From a checkpoint of a small transformer trained on Wikipedia: width 256.
Each number is 128 + 32 x the weight over its row's rms, rounded and kept within 0 to 255. Layers, rows and columns count from 0. Numbers have three digits each. The size before them is the row's rms in percent of the matrix's.

# layer 6 MLP down (transposed), 1024x256, rms 0.108, rows 614-641, columns 0-255
109:079123124173117193064098122129175187150155145159140137140139135151153101085132132117132123085154102130145157112133202132103153132155115122138110144125117154114126156115150144144129078053131095149072062136226101126142167130137154123120143153134165104096144152102091106111117101146175142168146115130118123072045112134135142112107095141174140187098186126124115140136156120158139181150140152082115135167125218138173143156134103101149158119086045103165073117131176131193132156131124081156087120131132114155171103189133158105103055118111155068105140135119143147093175097134085115162077068136130174150138138143132126076117172154069138113065120106079094179135089201158161087158114160179163148125092066146148154090143170137083161136094095109120143105112135118064082152158194146
107:198091148131169135163109164139161118160110064124102124110110166104105079171103108150138145094136118125099150108162082185083150126096091165120170100167157149155154127127120133085176112115198171115098172146083162158146121130112168089158132175118086124147181170092137102147132118095154109164110121152172150152067123138137110139092123191116155114138117093125148106141125114173133168155092149114117109162133158187088147210105108110137182126133155148106124135150124093135098166137136190136075088162142152122042159130144176063125128167231098157053098078120116130170122152113121157174172136094121192051087099116095147131122184115085151149106149103148154133125167110177171110085079156136216128150082095113140172117071146092150153125173162135118135107139121105202140162119096139
092:152117149097156166154193111089145156153167193207123128117160120152190144121138119142095152128120085073104179099128108137175100062108163156090156099101111104114173098097102191144125170177109166120126108199077133131146068114179156122155152146183111070136130138080171120126171138170118158083133078089119117142088091120111091105081135130110074123120193144113137090129137141085098087097139085163114173141175081128107121092096095108119079130171162105156120104086142153133152108091086108126157114169132101099106150150172117110156143074142102092118084137113133121152186106167109125116090120085090078125083065133148114056098073107118076145128032138098105115152123137084197088124092130121112141104094077072098171083138145112085149074133140110097132129117141121141140206150129088
097:092144116032027154058150103123117132089147153136156144121099133145147192127161156146086118122150147128143145199130166122139125125127130185128139147142138125147138066150111134107119134139076154093135140123187106136144180150180120155127157143087149107151125157137100116176166201108142144170146159143110128093147126125151137114142159042162068130165210124195094049087111109125113153106128193121073098127197187146129087158108185073069095166198106095089120131177129118135144142128120173134114120088174108141125135137171081189093128145136118085101144138129132133191117102111121087094130135078065150137098173133146117104075142123227133133088117101107092169055101116138136149100158122089086119107154116105105110182123091139159112144097127143117135147133139108070106133161135105
104:122103133130112125123080147165168175163114114201151170107122090163179101157136047135173128147140133122098117100089138134144145115131101110161084150161119128157145142157156157125107147127117140120130122058090147185183192211142124158137189129083102113146101149128145160127093147148116132131145084135112135128151179094132179153178143094110100212176195143138085110131143128130130092157175118129177157086150148165101141143104175111136091179124158131125151135195130098145191146135161080089112146143164123122129167140179151085147072140108172086135088126118096078054123110054144176155137134116088161112119133093150167104116160168127123068114208157105115118156136100127148166116131098105162167151152150119078135210103092075147106110164122101081140157094069137187093213155104175
102:159082105134153137096105140103081118173196147118077107118130122160195103107159129136163171137123130108174059120124185200089139199112161124108161141134155081147190136138162143103110130142153069149097155160164167118169119100140126142061172129149106168111136108138107117046132140127131127073092141122077137080117122112141138155181153137146196176062137110145052105142131126101142131131145120087147114127110125162100139119099051109057196144086123088123155105164111108111108125122144172144092116175115152130150080093120142111132171178146143137113064086201144130144065105132141170104100092161077131134144104120143067082102147138160118103095105125039076112143122128117081105190149068154127166144105063122087097072095122113119091092135173157094151170122150144157137148114141084
097:145157147140135092154148158108091078105099104119185120117116132121134063152136094024115076145199139133125174147068157117079101164184117153199104148107164107150142125111231145102110155151153095125150139115084149114229136110109127132128189109148099145105163158143071192158100109107123165134108166160158136161177067136187150125120127133080192129122149130156146160161143080056184147141124099111132020126166152142117081130139136140159128112108163113128122108136092201136126181131094175095082145070152108097135136178069133140163126115133183108094133146177101142119149213051137109119165126139147107154112131151100100112084108143082101102137106124159117144089128131137163141198141134117153125131141173127110151123116099139129128155086104161097111131122134178155118137114125076
101:168183159165126144157091131153147105129150153133146157152142077099152137129114154162210211138170171165152122131092081106113071149163133126117111148169107094139107129118091095070105134072156092106113102100047105155126145134083093140212072098097125097157156105139104126097099149146184076110084129135103158159074066156120093073168148061149111118091122091153151104151165120125155116137072140171088125148130076152173109158088092118069167138150089127135126089114117138107130178188180133088081145129179093117088180102155126132154110100127148154124087068080122119195093164135155142106200106144143147168103142119086137172109108193106170125164137107172105154157125147086157173178094101149113104138095153131098112151155152209128128091106151123101129091123154148120126062130104090
105:169173101170114162109147105106149135142171093083083133120106079181105112142123102090124109142125081176119119143132180109119118107182110080132177113102138035135141090124170136125141154152133071142198114150152100146124102102089101133172096140049162065158146157159138202115137059075149114093143146141133099117143155132097140110162141123073036095165073163116166157161189087090141072116132151076076159140104099102137123116069132150075148123069102109145139154129133118112116079084134129133176125132105085131148051098119135165144115091128123131117085130140130131067129098084139132153151126129129036148125095128137113173124112185101119153100087173065148145154163123072129111113169136191131133097112104133146128091170146177136084150121215160130161084165158107073166138117114137
111:039160103168133191126115120158162152166185159169149110133121160127164140110141168136106080160134133132136111178103089167111161165141164156128141119104117137093147170176119130081071149165165171150110145092139134093119160136131065175071104165140123154159114061095135098155111076146153160110093050101157196145136195180110124130144155166175193101085128132183116178149170140100177108135087132127178108133149104170073147130147134138117091124102112154106145127167173150048105157175129120125163119051147135166103090125102080125128108154091137108226112135119200158080142126085103126120102125139042091170107138144154106165148120119145132163147144171113093125139135161124157105154159138129172153155114149118151146090157138177190136197123108164153168137155118148186142134148153075
098:135153094126153139170156121084131131130130102131162131113096156201079145059195140149146155173105087115105133122140141168110179127134171127116122137155157099146161130174099103077075160166140112124166118071127145113103061066118182135127114145076130132139106157146142104118107106162177125166149134133108061155138105164167149148044147147097173170117093148185144111090094112089086100125127126118144177122115121118157156111168070102115168161127180166123132066063166162129089137121094108126090135148119082158102125118098142100146119139121172116093086146144082083166120121083141131144140086127124120113161137121206079150120122061145143165129125184166119172099132087100100123091065196089104042082168120099053165160104117174144190063159133097104182115139188109109154102087120103
122:110069154143092133103086143136094131153118075070136157173090136161075165092173115198085165124144112134152122143179106156051106087097121138122104087121129114140140135073128120176143103215117110087160122120177143076159164097176127128169043111106131063093126111121130143126115178120137122140129153073136080197159154101094161147197108198104157131206158145092147137161105133125149149156115143119159143197125103147133101103100137138144216140150097119121150161147138141114092149128126081135124161060109073111155074081132153131142090160121153156104203139166139119154114163108154126131123171104104129061198109170159193134090114112116125137105143160146161153128134180085107108097139156150110090105131190152157107149151078129158126103154087165202099114079125086159128129087130140
092:114138189094153102155194137084087117075177108116125055206184136107088159131135087090110124187127124161153133093132149180166084144126124096133112126138121094115129153146085116121128097073100179106142132127160105149131143193185150091082122154140153128106109180141105087162117164144081203092117113099140076100149146147128052176163135151152087190127138171141153131161120128121097116141099087131127142128087128130080090068163191128117156119129159071147119106140093080147104135058127127139119124152146094077060114085141159146159095164100114129148149140139116160151104147090086184160154133155120110081160122168182151096104108184140087094170117123106147111113060178062121092114173103122098036120142133155099088128155082122128094144180152120147118179143068123095122129137146054
103:116147142106094131132112117066168111155123102135178159125173094106136037175093034220137097188079110176122151153143125113154065151174131108118122107127180115152141048116079104150153088145110117114050108126107110116106135169153112085136100131081146147131099160124115103116142127154191160159145193111125092145137179153119154181111138093094096170161084186093136084124064155118138159134130139143209168109122160122145141147125136104119168149154106157206076096121125117161100123102098110124125142159129112100133164062097148150212124129187125151148158105140056135154120101126148097110096159143146108080180099082123113058178137133118149102161142071080129126106102140126106107091146136116160127154161106164112077157092164119103179096167126133130105177141098113183117090111151095
106:161156139148141178142151095126154158135151152117128151102170117098157153128073161175126109139160148098044142124160177145095158127124112122171110138117148123095180196087118175169108138089147122115103117160178210204161149171133170142143118069156132189120160167222136165098095161121142087133121076143097177169142076129130099078193102111143107129141191079084091115133106101144109062144092138123140113109139141126107130097165091123142105132144010110159101084165134120102112072150148230200164156160125143121129178159136081100095152075155106119146091140143125081136155157115052147124104147103126183134068110149135111114155092111105113088140162117117142130126101128110117111131129134137110078105153139142069140136199080120111142127127168130141062116114139110129089140177103130
096:158173162163103099162163136074168151129123162085089111104162121106105094190117144171167163118134166114114129131147177110155119119120118133109138160146111154143121116154112171123145168116143175118117061118083164129150114079110120170149165169135181105131124124110153107080159091122115128120146120142104086214138074149139134139084166137174128130125129121141135139131142130170110153120083122132092122147086190165086165107099135076121161053204134121141160179137127143130164077232127116189065085132103129164126093132124159080093084148094084090061137139082169148164198092169208086139133127096118086152140129106075120019089130164129101140170177132128175067130164203110142135130097114116146141106092098137157135136152101178156115108152125157061126153108156152187129141105165132
109:145201131120158171169105133135097076185180141161134068139072111179102116100125122085143132150129153179147107149085162160059088064144163136183123135143142133159135112129111157090112130091170164095157154062135161160086119138177159128107143168118133164120106118111132079152175139149141097136125104157161118161086099135125102176059140151167133110153183151076130153151077141108055116184130120153107106096063084143152135116107116125101128188183120159142099092123187181112090085160147154200114130115141107150063144115116124135111134150122094110185181118128097106179141110130107103143094116174160098100086085119097138081119129147148123108125113082096093077106058153179129105150170099099100118126151123126179122073160032177138081085141128152091082127111073163114135169125184135
095:070153123126177196086151167115142089101139168150144156116127151157116120125102190054140140120124157102127165144085115106167108132179172111143150125150084142097062145024115137146177105192066075109114132061136144079115114130115123130153120091123078142136130133121097141121047124140116150057100079184149059100157188191104055108119119043115115136093125116135122158100126160137125177118113126179112137079104135098137140155113170141093151117127145111096107137101151091138130091143099154100130164209132100130137173169112125143120186132115075138094183061132128162169149097111155145181103178118148133128145130058114142160100083073227134185127137114157132126107081126103140142123084143099108156120154103138154138076137113094180087140170153116149101134110130125106165141172129106
098:074129131105128122079116136118125148128097097102142138172127195122095118078089128073197186163150131117141147133090125167087147108145147103067142118139094135116092143136069085069074167088095121098151121121139160159114126089127156213153136082143162136112151120176159131122097155150068090171112134133151171106083064053053105117134110144127121127108140140124142106110170176142189147129173155067064162142128089113110080102150103141091088071103092092119199198134136129134080094120140162139105123127117129153132115114156147170088124146117113110133158168151150114156132158171123143081119128174120191098061150109145121110145104076197093135175103098117126113139163153127072144083129145170151109124131139178077126206133108127082150137176099175132102090097134044089130116060127165
101:150154149196191106126109092102122136181153142145109152121136109105118160105153164119158103113143097109101115173084136136131174073150111167138138111139131162126100070096075106175160068104082068110187134096097099137125135159129097170178120105143141100179205109177134165110127109096145075156099068125126193165141088136170132065151142099113128126125154151112122105169121100124118131181060111179141092152161182120082092094145198112087191086127128143135070096178119168111164147134203116153120139121092127153114087136182106125141155110217138183159135160140166123127088063148092154162152075136189158113114124173176148177055105106147114117094099156163118123167102106095105121126138172086157090090093180130097159088134100107206103127130128141148131174120099110114125110130131142
106:123152100128106158193139158090160177120105086126120112067127105092109127106155159117131131090138209112154128078107069130233115124156167140188118104150096158110182105173145169086095175085126159059120134113142124168096130138175164103170151136176132152145110143192159118106162099111096121129097104152080105122143122156127140142150130161143125111199149133151147111135187121157125154111083152040132118159111118176161161109174160214039109130123095124171150103151079140098130125147113157089099180084156133121151132104126157078094107109110137116078136069107082056141124156101184096148070148133120115132099139104083112099108131147145121161161076128107168106173155165096168124116111144104153104118178106131096102110091172090097183102160141159160083139178172151091127116163155059
097:157162122120183128138100141122120117108151181157111135122070136087195126146133139159110140193195106136144134108090145118147165142148131148090110171152125098055105096084117158161063113132142098130139105168108127101130102066151139104140131159134097124094083093064104123194149116138134144179136136168126114145133116134137129117157191130155154134123125178162167190101125158081221055141117130065083047160163108079089088115097177088144166108108188161115106161128100127113149137137154111162155133118107059139133143140119141122110114142118168131170093175109157114086116186135128135163163167186102151109128065113120147069122118096171170081084127120149123120192143116166117113177094140138146177138182120096124125185108144091083173128123114166141067076053057126117173088083097121
104:116101111162090125189152122153144099137102117145083113085105106120164123097170140148136078136119140124109074096138105086091071170138152109081135191067113089059089116148108127167136150097169122188145099126094137115144123121074185148155074139151162138144099167172098138154130101112095140168109138128176142181119077119142150098130139100148072101115109154125132109108085117073163159143106069171121159106092142167098080120160115108146100123143118159115124152141105166141105118107113150183050131149092130117126145183183142170121060085091101080168126169179100164097110107114145149070106118141137125161092084133188156164195168051200083142073127089097062126148119132140131171135128087098097060119096158082168111133095104162145131030137109076173130160127085122135155114145086129
104:144042159101125112146108147123099137125159165127127160141083093096151098102130116125137143131148181131181127107133171168139135169176125154084063125172187131171157065091112102125100157155122121063169135140136117092159167170174130148129100154099134149152070138085169096190143095106160129102091116099095151129172117175219104161174149132161119108194151077140126121179147138130103115139130126052095163093129216118093078123168133147082120166106107178073085089094139063094152129102151135134108146103188153117201155158168101112131091160119095103148087130121170113133105075045120132115133163074112099126084118137141107096068116158122178112134146155152098115107146095138118163094141144157152110095156142121091118132247129082124128145111132158103107105134151167095096129149152081
101:132142109102162115116098137071133138144090119068097139153089158087132139085104113151089127178137144164054170150178119144150186167166124118160157106079163132115159097146127142129148107147107138129113064117159089125098107121079125091125077150172155083143187092028137098122073132164197119078139134107126132095174122092109088122103143145090111118082158153110107116084162128113107103161125140142122141081127146135124137109142122126127135123121147098141082148135090147154139125107062183178112090122101139097122146125121158170148072171161172105110087101103137092136150113098105110087158112140094143167129168107104109120138200183094150202167063140159174177142115173141187074137099196189096135182066108045116182111122154089173137178094109160162121076093125064110083157155157115
110:110154189133086139117140151122109117111121113121133072172160171113109124109118151081118148121166117086164101085099102136064169127128171086173165205142102114149129151115090193159102126124113126095097148163194093117162124123164211126159105093151172107064131117142153080134103166057133149123109093072088137161090082063162141144129129083099114152078162143142115129109085130073085174125148084134170164173119046134161139088182121135123064120106134057182151185108151133110104170170146143147078132128184165150131185131142140130097153164127141103118117166107102177134105100109144136136093123119149143077082167124104100085152104159130167134136142118122103149064139173115140192072117105153165167153119128150109144078086178162067153058146142140141153119121090063110110078099092127
092:097091083195108118126149109056124095127145099155176094087145141091106168137136147135141195099135087168112059171110101134134109136115171086123147124165172185176146187111102111116127125117122074105095153182153133108177151131079151164105109178195130130149147147166103133142121087134164170128127139116135089119137121126127168163126147115100105142077134112155130113114087152102110198121093139081170075113115200102112142132159153082128171114066149115068194132089099160133095163139052138121098110113058097166098137114144100102123143107101131120186081151059091158162118091171125112125149113156095103075111217085140077133102087155164104180085115177131101089149103167104083151094138162169099124138176176129116172147159174108153104117122131137086139111099097110151180104162053119
097:099109140145060098103138090159086123103122176118093107128142106151084136078143136084149193138134122069187120143147115150137093125109105159092119163153106076153127147099106107161121106153110173103151085177163109081125169113072094121101111117145186093081092097119134151111123148096111105119083132144125155105125117183161174151085181151110149108138097072118074105108166136155200122104151129080108163123139142102105182121167095114103067126151088089155120098194158144194147153142153071152106094073118163114116134117119131186118134149112103112165109174121116152138127147159137125070176174165190161160130020103151143148115094086140090106121110173091143082092090139125110157214099168129053087088134119132118134109100140181143171085148141181136087163091127119224130147102098147
# layer 6 MLP up, 1024x256, rms 0.121, rows 615-641, columns 0-255
101:083124110114097133061078086129165097113113164206172148132111115123159165141169124149165159146154147146125111048119115120187136064162169069112105098106087180079143133120204131079109108153132135111154083101120111131110133080106130127121096107118108117100049148134128144109140087140123145118149120108102066128138106140120144045120121091154111132151115124114171194108180136097175124101124186129120101119113124119149138127089184173115080108115080072157049118137113088079184140116080136120158152132124145223178094135112126115088063102144219126129112187173052183127174125107078127092093152168134123191153087150158180115124106085125103121096141103133135133127146073131140135193200076102132111110195108128145140159166144122138114154138120140136096137093091134126126109129155117
104:115097084150079091107066116114095118123135099074112133128131163100093096114077125103117132146078098182138061117153181155098179139130073152142105152131149161138056126148182110164161143094165130109162147122153099162157161166092078140084070141047096122123109119152141124156117062133166106098106162173113109107142167102114165152107140139079189158088085108160119159163092173182144167134122155073109083128119129069153108178143172121091116146088105164115087148131124078112166154109163192103112152180085146112166114102110176131088147155128118138112128119153180106107116173126217169163147120118137217198132175124056102137171178168108182125126161113144162116124111143156151143123184139170091146143142185176111075141093191146154107138150123152118124135141126108095174114092122142
093:130091128173130084185182038124121188099153133152044128111111131138150120152112181148151177152132109096189095105137095063133112123167136076120118135085102149147180119061169070062107146165142131167134106109142107218118084179147085150078109121118129174091141059168105152128104129111139165119133106127155126130122124086115058151188112137143109087176143153096093155166193135146110118168118164093161190121104136124098074153087163110094131062118096109137112160094107138119129125150062105151191121101133151138080107193198140144153128140106083133116123095169077107100151156138190106154141124189134108180136145157107108113147178137134121169144153084140125166172080144161144167138113122123147119150156162152117133080121076144098095084148135122116130085068124103139189112143091124
100:119119168142077117179192138124174154083123125174053133117122152106122084109103084167116158102132180108144185128133154102178141147102175136058121102205126151171139100166144088156108142089141123085062076069117159146117150126179124158144062111131091089145123108093162089166153150150130112135115107084150120128093117143111164077157187100176115124129139111136061185136168116147154119116084077120110101076131182081147181118149096118105172117085087104140135123041134102127147076126122168131077172090104118160116131141110165160106132172105095115176146126110125100182110115116151135084095147116128141158183090114148102123125179126128141136128143122080108113068135182123117072107134126126153124115042130108114159121102170146164142088137121187169203203127126141124219068131133124
102:159092146112170165127139119107070126141138067155113113149171170150142115087134163127203114121095078096146135058137189083144120176094156151145148166140151138137139119162119112094147154162068085100086076133168100093136096189134105140053186115154108084148150170132117235095108117170137109126167178082084163100113164152116134072149117106127112155142130071159105101121096140098143159148141136114068140126181189121145078179149081154141183136165104153108164085155151097117075193093141169147142134124120142070135106138065153133120116163199122115176096118088111138110124111132127153116073133135170133122118130148116129133119123132166059147113128184113060074092094113094138151091124183126144157160078158103101079126102095056171100134146157116115179081102099130157169138161147115
096:142132156076153177130085154120130106174119146095123111155161165173198157170148134138174157121113090139076102098157145156180118072127183162042088112151140124143154116141112145105121052142077108104152119154122128128095156148132072166080078123076095134138075113188128130146128130185106116138106122157086129120113170079101111131077142100118071132147167129130102138095127184141157199141136159146146150078123162076121132173088103106130163140115083151092107084146143168176086136131168150110085145153118149095131064133128123160096139074086131098161088057058111150104128068116150037198057155113139169134148132145146115146126147154095118125094095156111119126087161171127088150104051166190127155162152156137178140153161129174156124125139127053101168123119152130133119164103166169
092:092112120056169114129118147087078164082072129141150080116151100139193076115152113153114118099175142098136143116108110104100108084091089164181175152099085146134119141156158183125153157161132103198103116101140158126149131121204158140084164102186127082097097180143150093132124106124060115120150084154092181107176090170100169139126100189121121118105121188087096100149123146105135181091133094098176113128141157163145142100130106167078108090093103213099144127145126089062107158112091160205088113108131158159112081159146158116125118145160101139123144138168171096087089115144194113090098168105154048172089125092143133088166181072117073137149098117115122107116143097108113151078178146070131148165154099088107134147098147117106107186133133110154122157135089100174116111153178156
103:157136130175110136160126143155170082151183117115089161123108117156125115178136140118143129120128114146168166138129177126155098222114092094113133138199149116188203175121162117132124139065136131132110121131151151184129078105190138118149205140137113064129097167136117142088091098116097139125110088098085124135173164146063133144125155146160091153211112153087127075155162110171128103082183177112123104065122136098083131111142116136125122106054133182161113142104162128068098139129115116140097110055144075188080167154085120171116093175169119104099167082144192107099110105119136155142149086111138110128134175103122153116103120212041117134127081117174134139097152103098144129164134132107135198137099145099172146103182105128087086119123172117111134157166198105119173096141131135
099:158109096134097140112049152151143107103146147168100166139142150139088099113130078147196114131114157172207139194102104122061151086137175188151130120108070164091112129129123104113124184181094119098154152052190178119113120147157176134106152163122187182123144092134113130086091102135120117147137103160102114168051135146109185114180142172088162144141100185136111126128128143163122124112146124166183103122137142120095157099141113095113143136068156118096148128113192118144134135163111179164082121077170178137115027141102117122135081178112077149147111135135178089110131147096126128108110197146120147119073142050085151183123116114120111145140174158074114092153175119087131154150081078169131158139064122148176155081151085100115134088155079154137139126147141125094084115110164098
103:135081153145141117117137137129183153121110061082133174200099146096120165116141150147114123113151145133187124182102101085181112115106121120145076127134099134110156138103072138163118115070154107085131143141118178108151120150127002202080108138118052118129046175095129103144116145097128078146111113093131153125138115045098145084129150120144097147186128100064114115146092176116239214132172158087097124133093155105089097181146188104117138085121095119111127145121112147162124076164125133146136141143110151095145162140124124151120145163133087180166114123106186126084100121196104095200123161144153151084118107159101192112123148140132135144109138102135116085162166161129121139170153104140166119156126167101122113149145107140125102177143107141152144151182053120120132160154061107
098:081053138128131068095142108129142161110091206137137158139140084046112152140093143172151133162143124120134096107175113085113097132098120132176124167163183218140102168083140105109122123132056129157138159121146147160082142082112122166098120130155131139089165143135089105099108109197158155142177128067133147097200141113160177135091146085099134141139073168116078141139155178132145152070131121145161149127101137101100096115085102135082075144107028092204111120133130145155134139095059090143140121169135155121182172161092155115172113134118116100145133144065131179133096079096124114035119112138155124177172121124119095087150152102154138128197153082134156134087121106101135116127125115050151117097148143084177137083134149125152174115152062158093105122137111132108075125123105113
093:104089158141155133135117161118110124132077196166128158068094143117065110164133192142136096120173091164188156103116137100137126156096129126136179078158126156128090203107105083166184162101124105141140130136182117147150131145180142126175076127117111139131094178141094074158119122171138111125129127189144176134166140120101116136077157122152153065188130148201117118137116142176128147136184112123067138159111094137087180123104092191136124141140094123102150149132161101144107114104103089163120134069183145218182159067136070104112153104141158194160111167117104142140094140134185129162140119153149102188101097152134079147142144123133115122176109131072120130117160130171085140135173092128076178142104158120113127079161063085174151079123154163094088135125111156155177126130114231
105:126076133063147156087124151117148125213083118093164130098130128135109146073067162189121155123148094130116067137164070106146134127077122165156098103122119084144156191144131088113114152119162079096138188082123107122123069137138106178125142084110115117071142164138072092138158167129095115132102150101120145164107100089139133081126088078132133149149097154172149116078166149095090106136083118100150147152128137137141071113102081147154051132127091156113122127183064148139165118133134172120076109109141144174103104138174139113082119131137181177160131143184116133119136122144085134205113168135161148130091158084130103160132120105071107126129104165154126125145209028115144155148096143151114123106156159131102067087125173128157110185140148048195160105180157201126095151161084146
103:083086125094142066111139156134119107083070140117178118141089160117110118141179054081126102150089140117136119137136056120170154148217153121139101129188077096145078108164167131161144162186147143127085125083062109048143118069113103120144124163088077134101087066080106140127194066152128172119110146116179083091160153144124118140091084116111129159112132150115140143167149163058150175133164117106105119086116099161139132149124153098099116121165179124128167206116145115136147125083104095108159108100080092169137126103113128135111104180106115083117116086084147113146191072137176085142126076115111135146154119118112138135143169165161086165146136134103116133151156141193200195174134084102154145125094139153169101113116224133147097128144105135102105153089144123124158166102130071
100:186126145131135076129217139152059132191087133157112145084140168131117170226156133125145102154077134146169126126140112072125193169121130110119103142113142086151167166230103117077154142168129123073124165101158089153098158119078154101156128097104116142117106087117101153158133128175090104174151110140093156085124094066145140124101095127103155144162113112158090083107081076097117146103157127063154098088178113099163143112138074152108093137076182047123087103111087085069141151054108146131164131212152128102108117109160140114098102067184165150173105104152156145173100094069094125113164073145131090148126100111145150076136087115173155147109133093165100136115095127105103118141119142153147071124158154165137135137170103137116151098096137118154141105145149110134142078128094138
110:155122081187131117138143150088121161116163083162114098128057133130122091118123206123125117089074164199087133031121133178163116143129101138105109096158152115160100167066176121129151137142135106175128129087032105099135173099161084097115060159150058092141107205121096159152161152172142075101135108120093145123173147078162140140150090141095124084112154167086105122174169124087142177096170139117124120111139132122113122136124159119140104107137093108196110142172168113079139169128071096093142128097166113079169049083133134115127117124101108161058133078122158108142153157083165124074084126074100128106134172090145170154117117137094100115119141072114116168170126174153090167166108149109115104133155118146135143166165149126160096123103076110150117138190134144058094126114100090
095:170109128126101093154090110132157147152119136114101143178132097103182140099132072144134101101130096136130065123109177151073144095118069108103037130119141138155182158160132116108091131105186124166057147221207191124137110178159093128122105169073169076133152101113130081143174090107129113091124159118122145162089073073105168120147133164118138156167086109091112152147180187112148111176158097077132103151107160148107073110126163109169158113132091115133141106157122180138162156096127137225115138126162138160099104164143152155187111111207160070114104155162153060117138124140126158090151098103108101148128135187102112117162168156115157151156103107116164186135123139192093133131152191116119122182061129101182126131137142141136126116115132136050133111095134131133100114084172153
098:125112106191195086135121099133111065157148176069090105142149145139098114126154169109154109081112134187105094116122103162115136137112088116147105102100134142106090192078112105131144082142095197117133078151131160112113160147150136124176110124121107167148090181112135109142123102161181123124194146185137112120060088113137152130151137110148128173125093181114107113124189149144062114090146140120167084174092161148155128153104161146194149084142138115118070086145144128068116103170220109129152087156114103145080069139147122153121164109138169134079154149121111133116144182198084104146054100141131147097109155134135068145122174150098115116113115116164042145147122139092097125109061068073109156169129172082133115081097099033139179102098150121149136148127123175108155139160134178
098:136158141097166077139152123106209142136102118090078136108126132086170124172110101126122128129210138127097119178104115119130110097088136153099145132098140146154141111115168108156186134140133155137137088106132152173152117153120109135074160109116112167129183108230080113092146088135109130171057129167119075113061162172135187128151136105126125190150130106136117207142143130143100162074182142136145124139059136120157136186077171149112106080125111093099134117112163103134097191143097090090134125175207092127135111105102142128123141104081113176156182178094157094146160131091098168154156153129105163087155145153108118116157136154079088179107154096149110152209115197115150125117101108165149131104181145126075103179144120120151106140139065188149180078060141188117096114134090116
105:086146206138120120102163112094157122116135104118162127137149135178158112128125122149167110120122128145117053100141109082093199135076116165107122101112114142162122100108147156106188140093126115159122104117142147176146099081118167101104106141102167175117176142109146169142080169075113072108150158139134145122100087073145108143100107091137132100129081111136053148116136154142064148134140122150176162164137135135074054150108161123133218136151108089094051117135155097183048099142102121116166110114131111115129122154144094166112138073113103155144050150155117125080109112178092147169116154175154008112112153161096127129159125137099188145127126105089095187125084216169121044140114128108162089151146098141161117114104083133141113137147126112107094142052108100111161146096067109
102:105124152157166143152102141147104077127180200120101130124151067058096122157109117101115090096065206185166173127130090126094144146103079077123133119150167127143087178143078119114108135100154102134142202146123204137088129181162095157157143099121171089125151140124137120107135177071153113184183136162101167122166123120131128147131097093118122160096117103119094135102098123156132135093230123094124107134118175082152201172148134141144117119125170143115161152213142115128124117086135142115135134072137082122158113153067115146182125155157101130175122130119138107083182130100075130105117126141112105104116152139172143144064123088099131119110082150078138120175101088143175161092126142082133121139107099122147106131138195140096125124206097094204157098055062094157155149161177163
095:070106135080106130068100122091154144092120124138146145193084128112081145140142157127117110098142117112139170113119145140137075137102135109166103175201140099140129071162149113139130102214140107123186151133149117187123137135148122113193169175053093113118081125138117136143092116118172187122138105039141166108130087135162048122173140151128177103147105072193120091140105154110138158073166103108114114137142150162138143122111050137144109114113137150165099201136131165095075136159161141119169167126100168192121125128128097155115087129128131061137042160066115124158110089168096084158107174126120124138176132143159143149115143104175091171165107158137152120150118107083124136099174093189116149128155084202141089125117102115137139184112172147084120097111218122112126145099171086
096:161132086143129125110095110168197142116135118112120127115164130168168128170187115119109117081139107132118094143083094140152177132134141079171119096132107129122177143139109157138138107135186147164140157159197156164074121146156167150166140118094120185088144134109125120137104103130143112134112071172109175069116121113037100087126112104089135134109128162204151184120155168093090137118104226127123164113168139161110096219144120148143085159123163142107088059084122201206155116143134113165096133075067087154077137150089102100117164084128132117181050130167120073097118135180098108198120080157180162133125152154123120136137085157129092143056103116164142093115094159102136181140101137135152131142135124143083114126150152107120129097061132105153122173153127190106178118097115111
098:103102123118117119088104123186101148164153162146116132197140149103130137116137140133139188092110059118136117165088110129126130110099081146100078148095074169156106218173177121155126181125097114165165150162103133133159141096179186152115124146101137163124150175205183113079169122107093203152185156108114070121094060111156143170139175165149143155171108143138101162202112105159136155160082169086167165120160152076140098112111162111181195118132131095123185127150127143093089162122155115091098116114095124159128105120084116106141177077118061105161185124152158156117085112132119117128079166073140132178122145078148091147100121122180105139185124087121060130117128109161086167108116107143176084142165145131107107187129140152203150130136131142130150167068100174109104121157129150
102:138175158162118174076139136137132143103177119144153164141086152122165157130168132110131045165171085129104120165152118140093145105112111097118104126133128166088097082195147111076115109105154074124127139137132102165158126121115114114116137158099072086163123136145145166134142075134130177070118115150108129115165092119143034183118119126140131163146130058183136122131069152064147211167095067081193110138153128082112147190111045119125112121079114110143102171062150141063126113068060120133127145144153087160128121133136173141125146137113123122171156081132150151137119117150136110166119142083130125182160093124153132143147086045178131131168114165142145165141152119109116155179119078092082161153189103130115108098138124066158069146170104100128100167051114132115080146138069084
100:160109134084058109111046126125145152117102163086101149078120145175152086102118074096154133113086118144213149075193153149100117090130016158131102082142066113115085145152190129138157101164147115156124117106144133181150124160152099155160108112053128139102114135138093142098082175177101136144147145155137103132106144128115076071129120125117134084166127140157109081111186091175140126144145118173126153120156092134076118114068165123142107171162133098171089081139142137170153086115091138150123123096077193122188139119139151145108090148110147064128103080151157132140188128098156178142086184175200117136124141091076186136164189063106161146120137100150110168094107102103154121130151119148144110069095105164149100077082128172129089110142105103139149120101158162104134110078127129
096:156090140121164174138148107137072157124104039114079151096125118159096130140169030078140145110126111157146101121143105171118101209097045124139075046138138119094132098080155122115184125154146086103145112070116124199131166155139113145115140138087107156148106176175124118108071122119164138136131121131150129135162168130133138151139117153094096058144143172120074098179141076129147106134153175112192112098155103129126155107128114093163102148141138146166157090109137103130122141096072177183100096146139104164085149150171077089150173155119120122131084137136102114079122089125136129063113038113127200114099136116184124131138187072162096185142126079148098119169078109148109105151153145112131143156140056148102143110184042101120146095175126141102118160111142110125151162081101131